config.yaml
n_layer: 25
d_model: 256
n_head: 2
n_kv_head: 1
head_dim: 128
d_mlp: 1280
vocab_size: 8192
activation: "tanh_gelu"
norm: "layernorm"
norm_place: "pre"
norm_eps: 1e-06
positions: "learned"
qk_norm: false
attn_scale: 0.0884
bias: "all"
tie_embeddings: true
parallel_block: false
init: "normal"
init_std_qkv: 0.0504
init_std_o: 0.00713
init_std_up: 0.0504
init_std_down: 0.00319
optimizer: "adamw"
lr: 0.00109
beta1: 0.9
beta2: 0.95
weight_decay: 0.079
lr_head: 0.00719
grad_clip: 2.0
warmup_steps: 257
schedule: "wsd"
decay_fraction: 0.692
decay_shape: "linear"
final_lr_fraction: 0.0
batch_tokens: 65536
seq_len: 256
doc_mask: true
train_tokens: 694900000
steps: 10604
dataset: "wikipedia_en"
Each number is 128 + 24 x the weight over its row's rms, rounded and kept within 0 to 255. Layers, rows and columns count from 0. Numbers have three digits each. The size before them is the row's rms in percent of the matrix's.

# layer 9 MLP up, 1280x256, rms 0.0852, rows 130-184, columns 0-127
097:130143085167094154153089128130074145164113138126176130113140120088158118111101149143141085111123130126151122153093164114166153137115086050141108120119118132123122139117116114136142142109128157139127114107151165121176148096086109142144124101100135137155115128114122098161143130130133071142110120130166124144152149120148120117153158102095152135164152132144135159123165116173178127106144
098:053156099131138102102087137116130114152129125103150110147086165112130155150105096123127162129093112153083123117137132173156165114123126094130124070153117115163153145154148133108164125093093114133131156162122107167125101096135112115136116131132150107150126131112157082136112129153125140137092150138097175121117150162120198109151147119108131147138105119133147132132127132094166136124139
105:097105096136126139083145121137105149138131150100146170083150130060111118155148148182136111126078134114097111168136139159178129144092088092179092142112146116154110123158140102130090141098141133127142124073137144131143178135141136141150140118130097152106097121123085124126157120134132106091097149115138119143160124126141105114139148099105166166127103178153102146111138133155168089118155
097:110111118090104109105126153148114149128118108130141151129156097135120122166114138124107127127139121153139143144106116079146096117113113125132130067170132127092145136136105156184142137176112144116151121122121101167120120155141147135123123126103112078126130141154148165102101110125153102123162104058127116128105150118169151129129132119157088098113141162133089099146123119055168119124129
097:130074116134190139179124128176117150122146158156168111133131123125101115161085125139119133113109103088113121153109204130168147127105126088168101153083142128132118145154131108113103150122121140111115137137100151113113153145157169131138133189152174097137137109126084133117148170135111152090121169165132148113137099112092128116135123104152117116100128126153148140106150121129150139097157
102:137100148109123131092105145100118140131155113148098128159127138130113136120144127120108110161126134112149114141098144150149104110104121155122159140158142114128189099142102114119080125140120125153114133090103103117154170142136094120083110145107108120138124129095168141122151118113119105119079176177171159132106123096113084132080076119174137120133142217138165144115119069127149141128134
105:124082131166100157158104144117113163155140154126116132101080081148126096108179110113108111110107126128139091097127154168130114117122122136112113117169145112113151110133112154125087142130112077135129162090137152111134123117183134116132105123117156130110144113123133119114124089112125162162129132132149114156147102147152104078137124149136114116165127144122124117131119119127119145105135
103:075145086142121126158119145123154150148144130115137136140122126125090140105179124133105098105118127127169099122104110149135149104137131150106132119105191160139159113101131131154118137116131111113139099095171131157122164131120156137098130127141120092081141169141146108115104153137110135111143139111151153124129094144110132092147131134113195160108126114139099162131177101104146136093146
089:111123156136093161133114095116107106142124105156146110109111088112122111133130146100095121092099104138112102099122124094140109097111167086062121128115088116124153132124120144141107141120144134161110131121184103132137140128134156133141124179156126118136164140120125110082185115127096200181086125173161170150129142131165152140141143134136096119126111153110134143115129091121153149129118
100:127166139166125101103130127109137054128153132142101137157139137124114147126117102111040132167148105136118121129097101113103098112109128114080176141170158166110158093135126106121146092145127143107118157174133138123140136154129138158089104129145105146101117086158140135132124197151126086152115078121135112129098127129151154124126133099154146143151101149111093159101100105155143145151093
101:093126128139136155102091149126109177126137154131132139073132117053131159088135088120065186087103137114106148131137144128165157155126099136116105123111139132174136107153137143105122109178123137127099120105149160110099104105097146176119145081131103123141142144166128134130149120092123176097093110133079050147116128185139092137134108100118126137144136122123138125092098132123171150111112
107:124100132132086111094105081092071127116129139140130127141120104150113184150152135161146157173150125114125153141146144118130104105125080096088121119176134147108171096124110133159101133157145103123097094094135120131127119137146124110120123118138125071124162166138159143088133141125139167123130132113113107131172094131150132123076161132130134147157094128157085140129132100087132129115174
100:107106137147167172121123143139142091139138143120163122165146110105115123071122157118128133163104137114156126139126120146168146082135142148107125093110135139143144131151146158141188127154139118097145104168152137090133109132138145159132133108130127152118085138119082136129140127151140161124135150143132136093111127113130193106119145152162156088122149118148139168064115110086111100097138
109:132154157149134132129095141149133117145110104125189170154118131089106153123099134147114146145155163151148134124099143136162129124141099117142161134155157110147163148113106145167119114162135081145127093167152148129173187129116162148114120133089132132149147126157144092147158094123115118109153123117151101086113131101145111125104109147137169159168105112100089128115114157106103112115177
099:179138114103156144145063175101112117129117101137170159166123153149152122097127164144108136118082134105140181120149124082168124132067137129140107148166142090129117121115120155111130155119107124098119093089135128129117146107096102176115154102148142113122075135129125121121124112097135134159078141116112102118202111158120118089111152131143119097105136138086127138147114144125142125103141
092:138110146075154110150142150143094151135157175102154119184127154133141136134107112106061130145124086133144113143113127137113129167112145095113101122138090148102155091129095124131154141143119139124130118100114114123139144147179095130179121149182161143122144136128125113142165135120140121141111129129113169179114150119122125129128150085125110111102112115132130118128144137147153116089164
093:147131084126156076101143155116130125119174156124126153095084136109125145068158123143067163122116130160143175164102134136136124130134141149166143142122128125098117089144082126148139125134121136146126090131133144133142163145132151132081134148144127091128116135146106111162081124078134133111122122140127125098102148118148122055104138149127113101148104165141098146072099143100128160098127
095:122118130092064092147116139172151116123150148096159131119152116090134134167139120145158098145152130132120112139113110167153115146157136086175136075061189136138132146189120110118154123132120100148152158145101149154080108115124142133121162126130190171114152145135121111136173164127096121145148103156119115156137100119145109124148087108128140127132105126097127116091156108137108097116116
096:128142097100097128117162115099160103131116114123124120104135115111122137122087124135094121141115131141169140110101112153141123111151130135134182128167120152152111137136122165135150185140151101136116154127145142139125111116140111130114135109169141140116171148156185127156148111091128142105146111101153134113150147111157107151143117137142114145147151141140101131129132121097159133124153
098:126133099122116105199124124110128137136144154143146110115116118112131139122169119113127130147138132144104124128106109157100162093083110108145140143120098155084113082125136153120137167146138126119139091122127184174148150130137151135127159117145113084112148110179132163147106129145152087118146134151153146174136108099053127124129093125132159091118139169104106162112153110090194124140095
114:102125152115132122121111172135135112144141134131112109166132138165097131158095126127063105102137132169165077145110148141079132149116156113111135121142146119127150147112125169135117143063144108106108122113154125155115110144175133122135145108156119080077108125072103173105142127135158165125060139145168117114124128077153112142121163156155153117107139133109130130153118125157126103105157
101:130055122158120158168185132190090093146145114111119154111123144123132118149114133137099135116108100122166132126154116135119148170180163122117136133127176138127142131150138101072097108119114127110087117131165165117110167133149115127143140156140156149136122109136105102159132085132141138118115154135076145113137119173166135092150127122149137124122124130152129116135128149127130130127130
101:172137118120103105109129127102149138127158148142119128117099146162050137137167127147128150154147110137162119121113124161128134071096121126103166121128121101147156132143120172140156190151152115134144113103114153143099108095096106140105116145177138117176151131126190130125151124144163128182129126156153142134112163140137161103144109146122160075118124144134128174090131065084136156114121
104:115125159138124101122138140109117144144143157156123132100103127098081117137132134118144160152123115127114179141139109074119099097102094132085136111130132141133103159163137157120099113132099083098145124099149118149112110153145116113118168123129149053090143165149133153119148161125145157109089130139115138123109078157124105130126131166111108117091125126124090130117139080112193123128108
098:161113165129148088164143141125108123141129096127158129107079127104143114089169100136144101142133117115113114140093110139098139129117109126139110142113110086155118127109111117105175123161098148116141122105127134135152118083108124157089130180164120125129144120151160141176140110085125138141144144105144122116137148142148134101116158122126161103129173127164088174100134141149108116072108
095:122140098130098143125160159130106104138136158068214122136145125123135134130114162134087184107124093121148145127124130122113074126161127118119085142132140117138119158138147157124102120099163092106125168145162124134150136146144119165143171146113129125146103159150152088161167164120103172175093146132137118118119116108130102141152125147149133068147106106104113157151140158102108135123147
103:119122117091124093109116131153112081134119106103133124127110141181132199098116182160099125180132147103136108156131087096115098139089150132149112098174191140098158140131102131091124120138124121107116136099137099127132117111134097116110094129118102106090180140136139135125099156137123115103128130133078094166148133116121126132188125145107145118153140102163106157136152102134106105164137
104:112128062134110133166101125138130079143145116081170121118187106119125151094131142130123098139132110153108139106064120088165138109125136112093137110127153113159124122144110183122155134138119139138147121142145141099133149109140124140082148096114129164130123088119120125125101173128101119113095148134186105154180109179095108112097101155143162104087128131111146156078185098134131129142083
103:122111121103127141121131133167122143134136121123120147158154119122136126137126110134103130121140115162120115134128068125113139125148172148104144094164143143125124136178114153149116084075121131135106065135129106128102154124152137128106147098146112161104120104098133141144125148117105178129150129111114135101168133148165129119128149106127173131124122108113163104168100101111132158101124
100:122125112090127135148132154146149136140142146115111098148156113121110140147138164126103133145146120161127125153126133127097111154123138062099120145125148123175106137105105159122118087080109145152093119093130109179123151105098157179111121129168148122130116108110142153100137104087130150131081122134115150136153124118091115089127146058117146092160139113121125103115102134118174158135104
088:153138115122138109140136123137106111136108112121110153182195155125128169091144094117133145068100121139121130109096120115129112092176138154118157125155122143100125152147155084111143145161120134133150110120156130090118117150126120097136148156134119124154119186173135128105161111136147091093100122091154074126093151121115088152112102125130126140128093126161122125095131155164136125123110
109:089171107125084116131113107110152141160140082092115162159132130106133141094078119147117158115137130126090129132122109113154143133112110135123132104180125120110105116173132103137083098123153152139070118114136164111166159135117136106152143111159088113085107175184111138111126093106100090138123130105094081109147153158136116171131128126150141146143122137161119144155108122122119126105173
101:143144103144123112164100131101123162165175108139081165158153154143138119090141097141159114118131109119098119085102127114081177117097134135071131117171097155130119114131139144149153112103090180116079132131129102127110137103114139170102177140107104130163111099152150099149147132131121121126093124129115121133191096165128101134078107137094116124150106139097138149129126125140137100130162
090:126074069119127128115092118138120155148135117137145105131107106121106149149112121108108123080145125119112117138125129131147153134136145122131079137120147096145180139125091118134130187097133162131111093103112120154133144125077140141080133116150158113105127128115153122174123182110103149208120144104096168183129112167166143104148113120176105101118143119150151119104124155126144133106148
105:110160114085093128100134127157136146135114156133148112129127109102106167084138139137144132124098085160088160117084066123122120134044139132166112157099146097150181122122141164143145158140120117072076107156138159133123135106124114122131136115144145138137113161150117135140126154152116152187118142162105124138145097113092149105169116138130138128114152121145163176119128160152115157153111
107:118123137122163076142121130114146114115135103131099151139119161153125137138140134168153131148148121169122143132123143135117126107132116137087159101138170166122143141132126104122144134127122117137107112112152102139109143104087115149151135165110127120144082111120148132094094124078153118115145166169169139108140106123127128094142090088212120082130131152128129161085114085117141156094120
099:126145109103121143139089134083120149138091057158119106099160152116116109107145130130148116120121132161176151104101124089153149144119085129129103115137148073171145148120123157121138129157139080131102118140149147130119139103129112151107148106087164150206146156136144126136158118116122167126074089126153123111121157192122109095122112117089172154131138146154116131127134128126135134103178
098:121119171096163131137149129142137154122173134140147127192121123145063125081132127098089131149153114147187139141104148146128130109132106148104148136111138088117120100123111108107151110128101134157097130127127144126127149137132147122075155117166130084118145142120095150159134149085131140140109121122098120103143139161146118093113142109152099085113154151115109150131143143135154155078077
094:126157135118139146094104111170144098150135142141172106132134120123086128132103131127108136088082129156135145105097121143141201109158157138101121087102148128122147160129136182160139131135120133116115108154129165107157113116126122135160134112162144197083109072094120105091131096118146172134119194096123113165111101166148188121113136128135136124104165149144122116129085085107147124144137
105:114134116149123093119105123128149098127142158148155131181106123154119160106120146125094109122138131121157144122099098166118148138114113071137121077073110141137146093134145135113151130132143100134107161169114162119130104100102075191139106155121157146130116172114144130106132151136132138129114098124124162141126111131076137092144133141133116131155135103137143080117185122128166098113142
095:107144142132126109142116121171154107141131107144174148135161125105133126125103116126120139137138116131152087138108134096124173163136068078127115111090087104138115136168116084176138147086147135158133132125110125095139134120095100138125142150176117131133118156117112091144114157134140150142126173150159168131115150146094108106159128115110171117115162148158134146158181103127177141117080
101:113123145197134122124102118056090126133120139096165158146137131118130169133167119123117116147132104132099114140124145099170113102098104133158122136108110095149153092090072114128114170119131124122144095135136144117155166147130105136116140126193122121097158149149122105140183131133102109149125124131186129111118126103134136153165130145176120158120096156127053140084108114096138083086128
100:149134144153129105131130175170079102169128118130127137101141156134122120089137153136156138143089125137099096149102136129125091098109111143179147107160141111142126145116090138141132167119095069144133103161145172122146187076186167162129136150117157103153105138162144141111116116145134128121114174150108128164153104115088125093129071149124129124192143152130117131164124137106117116106156
099:115107139120093160134110133165166082129108115106104167121107175121131154140123187127130121193148131079119159165106125139087074135092199126144131102153128141122150135144136149095111126175117116101135151164108117143120143106115136131150122159154111142134130097122124110127142133145138149100085115189183094151118149140123123126128133125121107114177105140086086123111138099088111120131158
104:159147109111099123163098143123117180127098131139168123126171136134121134132086131124183096091150121146184076112112069136111138141109132105129089124101115125131167170110121136142106117160121116093111094177090121132134114115118109143103122112094140169096128102101145128126169159129122171115104144105105127110096124146092116144174099133148138114174123110100111123105118107093136112139114
109:136133148111149123137127135143111129126137174155177128149111165122089137072135121149145137104126135067121136131084105111136109115166103133142104131118140157140129134099111084082117103148165141144112129101120166102113180105130089117128135168139174145120110152135133137159125171078141134145109122126114105108124122146109151158129075132124161127118128142104128143067114152102091158072113
106:129142073129113132154057095085125125127110115132121116144148128127100148097069125123145072158135123182085127127123122113141150127145157135106177102137155114121145169146115095123180156116131105144072097105143120142132130097102105123147155145135105088120133116132144128120135107109145127174123133117093111124101156084139160097134129135147137137124173150151135156151103115096134124119146
092:154129098131147138118148134133106122149156091093129171119160143110121134152067128116101126095118056140106097123116110177093138163154110107058093125090111125082153114143130182153101109086134099140127109144160138152160090110150162119129110140144157096122116134106139100116159094104144134147148137176085162105107156125155101130142149112137163120159105109103150099151147132098123123122113
111:126160145136130095075105133100134135113122109154093144076099116129126167099166143143135122114138115164110105128080183113147102122135146143155104137159116127181112157126059103115102107128086116122150134109123136125094106092122121136131148138141147096142069096167134134127152125125112126160146108132153076107148118136127091125126101122163137121128142200069130108108140085119152118107128
105:158097129113116094139033175103142100118154145121123166139151191145140150078091148146136141152139132121150116101105178109168110118100122152114112107118129099147161170128126163120117133154154110121116092133119106125111125070091115160152134139145142110142125152150163125106124119107121142166094129119148125142100163127093154169166107112155099095127152119158129148086158149114147138099152
099:116091092114111116086143140166094111118154131158115147119150112110126143139118140135072133157123101115093145132106109083153138136116143141110132114162124091153105123132137134140150145140157129159123092126130145104125126154133126153130150150096106140072176128124083170112113162127104092160125190150129112132102150131130150154113123110163129130146118180147081138130144137145124136110100
100:095091086141113108147127141117126171148185135142167140093085106096080130131112080126133127147090126151118132127136105110109151121138129115139174142105141117102099114116133090122098140153151147141138152107158154133177115153154157111130154112135139124169151134146125180142143117161130147143151125137127169150153154098096143085174083060120137134170119142125124111148104141112175137147111
104:141096110149095151123152104128114124139147075112152174132100125137097095114131091136116129136113147151125102130081095128101136115147149096088129129147119128087157147127118155121137086110135119148126109126142114101108144092163144156113114168142118117080114117149172092095182165136094140157140123182142162095127146157136134140118112119111149066164125165079127134100153108085085138130140
091:132151152120093075180118106136156134148160138134116131149084119185121164107124090131123141149095128144107089120084157123111121087147159076078145104094131150114123143116150117115139122114111116139106135179119143142096147127142139173103165139148162106115144124162150110089116150127105127128160112168130171141106109105142146135138103124123096101144118149068145135144176059115156096157158
099:114150126139077070149133123123129133131133161135103163137114138138106125152096131148126125125107115137139159133071161093093123141117108123137144083168128142143145148088127174139142150140116120099134151117114137112117123136158092110153143151107163056130136088084174162145127142133136124081085121112128151104114146121160127142113115134175148120149174131126094156139154115097156132092140
# layer 9 MLP down (transposed), 1280x256, rms 0.0673, rows 130-183, columns 0-127
109:158104166110144087098085103154131121148166162102154131125125180160119104099149129101152088109142122144126128150149134101113135129169119093138112072118171131135104098149116103104146141160105151080105154120166169103162122129125119130098163127115121119180117082128136135126092135108131106107143143146109125118144092109164136131132162127103109120115115148144110133125094096139151143111145
094:075120094142108114125184162157180094119126153135119108144126125162155105161115129154149151133144084084137163141119095179108120095123133160140157140131092116104105162160110175137142088143141127132161154174131167108129070161191154108115129153152172100140103166104127073132148090116126134162090148090127110125107143109159120152101113135105139143128095115107164144134136092139128127122126
108:176109104147126153157098192139146089125121098145139111101152145108114130115108068133144153109139112123118152115134118163103134086148103124141141116144097128128096118131161119142123106162102128128159116107111155087126133177119116151122164111142119148125148103141094148131116132143133116126132120127090117133107112171114154090127156107121123141142160169102114140094103139138137135167131
101:150142148110109109105117120147161100129125099157113154137136132156114155120115128098130127150111103146107143150149132147150118141118130103137110118140131110115111120128150121122140091123111140108084128185168114145085065147137114144107121105144127133148154187135104115124104118131122155133131157093128157174134142152117107147112127104081137128174128099122085095090142097146149179134084
084:108141136137113107131101154148132093099101099117149121129155102122158129111174125096105132131121111124120119131141075121104124130126112094151146117189109132126167133107102129135152107160085105113124137190118136159144106178137137121122146122121116121123132142109127123132138122130133144133137096083114128126119126157156130125094182121068134118133146119136123099141092103118137097182151
100:124127104087130140125133089107146159125123155141137130109122154159164145112087089115131148157114144098099120109113151152163134159103122185138098117119092144078173149156084137119109173143138115140134152145122123123119154181154110067120152127131128173077101122132074153092162181136109079156121148123120090112174155098123118132128105147171128108082139196145146152135119099153112117150141
102:165149123153155150122146077086141089109108118131128131123106123122130159163168122180155087175146140073132101132133150129106136135131136150110078164144131105193098164122112132159100065156150127111163145145128149095157121149105134137109133133100116193100114142141124177146143123127100108126067131146112117098123132153092101061141111133125124174118130146124116137155130108157098147144147
101:153142088158112176135100163097130142127109124107124099140127098107145161115141096116127088152111104121115163131153135144119131118097102123120108125168133164147133127107130107130136117133162110140091124122123121166154119123142117144131142120109112128165159145108171177140090124156118120146133158135136099133145098169101153120131134142177129166103141157159103120101102149168129139154118
078:158144098098083189112133113103146158158119111117148129141117135168116103134117158121117138128087133092146152158099093172068125132118122110096097100148132127112109129145128108128135107087139150088142129174114158171147124140140143185126133107116106114121101129139137163125119163125118160120147116120129142087136110187141141123118128139146119176098150148135102088131137127114103082118136
099:141162167090130079122149113159137123114134115096147107112076141114148149104118116091148148141138183106122130154117127109182120146124099133177155133116141148181099110132100152147115158081107145118201092090099143142131118115129156109086101122095087119150129122153108091128124115134132154123113149159111151133136137143094116117104159120121130114139171139118147101110149087135142135180108
095:142127152110128106120124142145163115074134141112118181104118133130165146140102115139126079085131108150116106115127097097168119115131120118112183095115103162119130093064127167145131155116136144137129164084136105176118107158091134109114136160151106137126139137169132121117146126135116132165077121118203102112108126122125092136118166100136123161158145201122101142084134152124145125158105
113:119084126144146112139142118105124116102105131147114150139184088155141125141118124128104099157114127087119128145155096145072129105117133112109123129154186168119129175163135145132118122145129111105109124144133141121147094143130179116140123122150094120142130106135131140132128132152117118112142092146098139106147096138177129131141140167136116177111123116132119126112147116181143129128125
098:143133112139132109159061113119150107168150128108089129085144139118148150154129104069129148137066140123159133092097132157152147129104134127135179163152113169098112121119128148158120136187112123112129104143052094127137123143083089141138116129124178141120099135130117153131134129150115147076092160192146106120077140123155140153114160116105128145117132109091163144105153103142127133132143
103:101141119085106110103109116086138107101089112132103144080103133131166150082169126136164144113115151135100120139141090133145114122173074130135152141128118142115138145149139095154129146127096109104116141139143146102083136129148153160167152145151106121093168136115127139119114146077137126129148098137140117110139151139131129131180157154142110121115122137107110171165120135106143187138093
094:097155135140093129154135113156087138120137115097127107110142060153107101179120111103130129133159119097122119088092134120119125140145152121130097095081152156152093145117158132152140137083168170145138143108127148133106098137155134120169139195110113143087167128087134109132086136128115126119122137103144144106143138138190103176135123132122121141133139103179128149166090145126147158161139
083:156146130124094144114125118118107100117094070131085159138114117140145148098131130134153100137130126166174138146144085120143103166119109140162158141115130090139099119154179133117145089142144136096126094159168125123162088091126180103118103112131115127112143142144111140153143087158112126107150088116132083110106157107123095123089133119117127155114149102110079137196106147135123123120144
091:132113166142090125140101080095128150125111143083089104121146160129134121198086113134141111164141145097157125105141156148104120087134111127124166127086139175121122146161161125117138177118120131151153130122122102122141111121143120125130129089129109112136152112158102147179151090169123136117157090100116134143126113142140138155131149131125144136126130087164134142144159132141122114194165
086:134143119168200106110107117139129114133106122131128136145123148153161133127109137105096141112134125169102165126105090095111116142121155171120093167120092115136135134114118120111138111113130171111135097143121084108117143115132107122097115173128136102153083126140140171144114120131122131123126139074201153122138115110129176166085143140127089152105126147154112119167158142134118120116151
094:143116124134111126149146097139127103152099077142089145138117100106176138155110144103084106119130127117120148123119116137114106164140116156135083049134137123157166169124148175149113120135143106176133134161128136123109130153091141120128136126127138184121141108133100156092081114153117107113120116170159148122152130142110106122144115126128124156106127130101105128134078158178101131137150
110:134129129108154113118165150152129121100122147085079081097138092107096105122139131105138127140141130101169094118117117110121148111170164169159131134090122125085108083135123135127111093112140138093134156113127123151150156159124138134135131105122121123130166116105156131117145180100133103139073102108110151148124154140175146190117143113141103104152156069134164139106140116132102148116122
119:093163142127088109137098162159147120124157176174153097139142122073129102117161082165121092055122146165185121112080134125140130108137138088128140165112148183129131157128123158107094125138168126172136116159147127083090110131155120156147076119126169118117137122113131131115146103117142127093126105118127115165125111117133126127110133106144112124172121117112136093144144130145112150155102
099:110152129124150108121149128083156132111134098143146098155156127104167133089131102132116141142114109089131146096097131168094111153153167129074124135104120141125145144056137103141152091155160103101151165111109151145111124140144120153111109140148151116136124157129149112102145079093152152143147104159149120127154144113150141093096116112109116119121148134146122154113143150096141112118103
099:077118131069105176134171151111108139138152133128193113167141097126151118152137128122143168132138172125095115131164112143115089109107132153133103143155150126146086092180102107161144118133120093116154109125136119152112129128129136127153111113104123184074121162112109172133123074139129102110096151108137129152149123148152119144084134133161137141112165103144118094142148150135162140116142
103:138137113106077130150100147161145112116147142186075119161121132101105141150128085121135130133102145132121122108128102144082113121134152157118110149110176108137105094130138137153147147111152151158171118120129119147105123103143140161097116150131133139136127150121130140116118135132151129128099153141110111181102148098165119133098124141110143142130152152127114152097136079114133116117110
097:094135118174096152114158150131131136182131119151139116123161138125087163159102131165110121135123125097125106112105134139117134129129073147089133138111142126100125101146170146124142127148145197124148137150127098158159111139159114175125101087102109143142134102153133168126131136144120118129136155112129120112103108110154141174092114109141165139112157117098087140133128170144149111158114
093:062091143088125104137100130108171141107168156124112140090133134183159114151132104111165146109116143122135159128126112155126118139083101168119140166115122122128134127065127137111143169109178131110098139111135128091104135153137080112095138148120135111108121147126092149084114141106132084106154104084100103129166174170158117166096116122126111127145153127117149131128104119131160115145133
094:106163099133091200126090082137127111115182139142104160148120144145123153163151119132144140071158139122137140131129115121106131103124139150126120160113090139127135141154126124111155156124143099141107131124095185131172169119119159143133146108083110115105139126112105145137173105134134102156134122116125144118125117129168112128111117093131157115171111084120132132195144154156150161078184
110:140147145162145131130143115128142141106147116112094156148158167127098190129112113116099139133142145105187084121132116172084129133111147128147104133124114099125082128148159151131101115113146113126094135121191142100111075062130128133148143072101150128150154149118126148120093138196119133159139140158113113122143138122173178135093149105136138117095150121152125130125130131135122115128139
103:123161121134172120132099163098101136132149138130126145129135170074117097118129122117167113144164121136118107100123121131113104103125169167124129142150133144179141151079129135110130087101112119167118097145178104135141093141145114149156105117095127126152160125101130156107088098093154097091130104146112102117140101171151128125107087123131104125097082163118116122121118138128116102144099
095:121114088140120155117128129128130162166125119120106125087148124130183117144145126089114145142174157118110138116162148098117165130181118094116138132105112163156122112125140136100179193101135092141101141068102158166146136087076118106126119102123154171159137107089139135103162143114127125137126122075095095166121072092117111124135130108171131149112138105100151156095171112122113160140118
086:121084133147110132121166130122149147152133144130134136081078133154146111175123105125148112177085145127116142120163145141099111171085126058123093125123102119112148117091117152152121144124125128109128107170081145171141152108150135141142103128150130091104148103090120111130075124094126190167137137163090131144137093147107168103136143163133153107132185145116129117116145123099136163136111
118:149099162132122126118161126097138187171133142138101114118121136184120137095127111126177128131112106091144113095148121122137127133162128116122183155137171068077088102098132105151161125142126107134108154154118125093102151100100126117118145101131144085128129113129088162108133113141133112117167105140132096109142145124126123162154100134148123146129114128140163154168140103111141146177150
100:095091135120150174149142132088127110122143102141160111158119103155137126119089143092149133142114125077141132125151105110115098104109128127159126128164131143100135177129123151139141118143154114135106065129091096107141150122143117145148105124168126116109191111165093149128166030131122114122103147127140121126142116090094137132163121152208147185128125123119121147114142105150136107113128
084:152163119128110157136124107117181108133135172099130126138117157098169156083093081126080115153164142111140124137134118118092133145130171155123157100113119163156145107119149139171138119116113102142127187130152191141115117146133148130138144127101164120156137108121139121142128107177124117140129206150117148069128130145153127117094148129103157108126115169141142123104133106089137086127130
100:122111119131141136106158095148075105147105125149099126060090139093153107133125127152094133128142126075128148118103141102129110151132090159136129146111105144088147123113125144078135112158114117143133141093141151136076120153139117090128119133136113126142125120119116138109149140155123100121174141103151069147145108120098125159150105155122138117072146114109087139125160121086166156103136
117:113139087141152095126134130122128114144103088157131124131100134116114126158133115124080136090157115140151101109141087116110157150082114064117156180177160156128107158138156098150144106083119139121135119098158113129092127163164122144111078140145150101124101180123139128090152157060127191138150096145112141128098118139092133069126159090115123156107091175127171102119113098077139123119135
101:104139160084119128121129074164088129177141098105120143163106095171109147114138118127117081141141157167135098131158098158120127149166121092143138155118151092143130110079137124126163136136112127159094115151121139161101106127107153135072101184126129171157133123144151148129134096144114101097106142109111132095104126132165086128178102098117129143165112180151085099121112114133123130119122
087:120140089160136130149145142110118102114123122116123133112156129141109154089134123143143160140133118174099100151165095156109131129116114129149149161095118120147182145123136116131120168122174105115123095150097121163136138164090128126146118100104136123151116113146131150115124092143118149145098130123094142121110082146126107152120161100104160179166161117119174129119140106076112112171132
087:119154125148119093075083095102184119132169109131140155118136118117163138075146165113106162120078139120091150158093100101121136093116101114182140111143153098117138140123141124137075137153114120171109114142098106120129164151104136108109116156118118095148135126167134137120130155172123102148096140073129168118156171098097123116152076095115169132084136109147098141140113104158132114098113
099:117124148104129098136121131099137126115149096125098125117113163125126103088121126126128137149141115137101142136165075079162132121128149106107165121143113164063102112114158123135114098115138125107155132134135130143126103183115123155132162140099120134100180136121108180089133118135121162149121122139134171156177145106154145123108121142120167128168140137138106135100180111175116112101086
103:139089108141115171117128132154117130148109122149112180139114148133139121116133106133139104127127143115108150128157112108155080087123181163130094134200118123107160120110136135104078099148103150101137133120143134121152137144165160096145139132128128131144104125112128155130114107124114090101158064105109144125123096123128134160138120152127124114151073137072114122123134134212105133136136
098:127157133133183143109108122136114108155133104175126135088125092160112129141162146144152127138132085167117111132129153114150109119158155137138150116125145161118133147172157127091116148121150117185099128098100156131169153156152113110120120162120140084128132128122140122110137131116133146119128122153095105094134107142123106094152154102123144130132100112124151140112113152077111160167127
114:144110148111097095139114158140122161135136114163125142160155148155096125124145143097118176148128112134129101133108146111131102141099088129121155096137126102131136146144073141111117129105162087168124072107146113137145129121157097152088081141143163115108141152159143141110130161133130077178121180149118143137121110098066137145161113122137086140135157107106069136145141097132146126129171
087:107142156133131116140184087154124128118137126142177088097118113121128108135137121134093154147162171104146112135161125091170132109130117147152145113090089143135109165121149115105151124135135128129083130138102116110089099137132134094108113135076112158094128082147124135127128134170102120105095170156149103156087100114080175150132119146140096135133113087137152117114139128170161157154131
090:116162134129118110152101141147100111146111105155111087129124136080150103077123127142136118142130115096109092110092113131146106109095150149111125126133129099116162128131154154146145094138154093120141143146120158141130109111103190157094152170095133087155133134122143129120124046127119136137154168156138138135133122118109132143145089142115142123138121152142143113101136167139119125109115
107:099127117112127092075128094154160129117123149134118116091128112125162176124138067125081134152126139130135167125148144149124122131133133170117114107071116131052120148147156138096142182101136123156115132112146137103166188143141123137120134112148154109151160077159129148168113161137124098173156138107153109106135143096121157126133119136094135137123140081125090125123145110147125106112108
104:153095125182171134145138115119145154143143128165080149124162111081158159112106142166175121153096146097099164129139195144122110087103108122182115139080145113143155171116119114102155141116119124167102116100086131111135092129074080113139124166121149147100171136159158137122143114144137102138065120139157094157159142094115124128126088145145140143134142129135172107122094144147129140158087
094:146141109135176129138095149132100131145101161144092121118133178100145134106156080094138150122140124101111147122099142101127163116156164131124146139123097148104126097119166130118091124118109102146164126129140136107125122164127122134105136162175168130107147138095104123122148098144143131096080143178063068108176141127132100128066145124160153118114173138113128140082130165117112140151124
116:144162117144146138129145145161110116148160114129126158143160125097108089167136179165157094117125130141157086120151153120136090129107148104110134124183149147159173161140092109151126087104131090103145150142121139140122111134102127106089125073118114113130109189113160119134130123114128139109106096139119140114102107169138132084179126131139151115127136124103142119136103153123124129136151
094:141117149141137169097154099132092162123166126137118177140114138077174114144117164116138101094162162123121136142111146108118130162144159102138134119134141108126128125141173093177093098163148145131119124134136137091109088117135091120152098131095145117173148108114139137144115109112118160130082120110101152116123086122130093137136142105155119137139112153131157120092155092123127164107143
091:117146102136105141125126107110141121133135156169127144153067173108094089113150105158138130121098140110101093147151159119139112141101147118153147114125166094156129165138133100118118115124131115125161113131153124170159108149123182111126121114154112131104139107126103098098147079165115141143138089133114143163147103118127146129144085116150099114094119168083122101151125190096164138117148
101:118095108133110131150165119125116105127161141149155123121156133121116108130133162110144138101105105144114127116137100182111106103158122083139091111150111148123133148176159101129081170117137177152132141138133124099144187141129109158139143126152112116110132125094187133124125122147105137122113158182118131097114131117119147126128139120136132155146100140123173127109171083092151131126154
102:115100157159117080136118114103137127140130131099152156130104100158147104152079165160146133098116138141150119096132137156111091105132138129104129075140070109092142136105147216113121150163141141133169146121149121120162123108147100121128111145100135112148165097139103118125116140126110140134128119111115147135138120158143152171144123127138145096118116102119145106106167102135145186109123
086:123159099133174196123126148106120117138108128170136085111131160088133119093132121108113194139133097131094101101133106154148095134145095178115125123131081168145110144123144137153132101140104136129124144101151185126097135111123146148123128115093120104143163139101114089151142083153124168103118135140136078110125103146125106174128127106166151135142143123156125114089103150125158105129145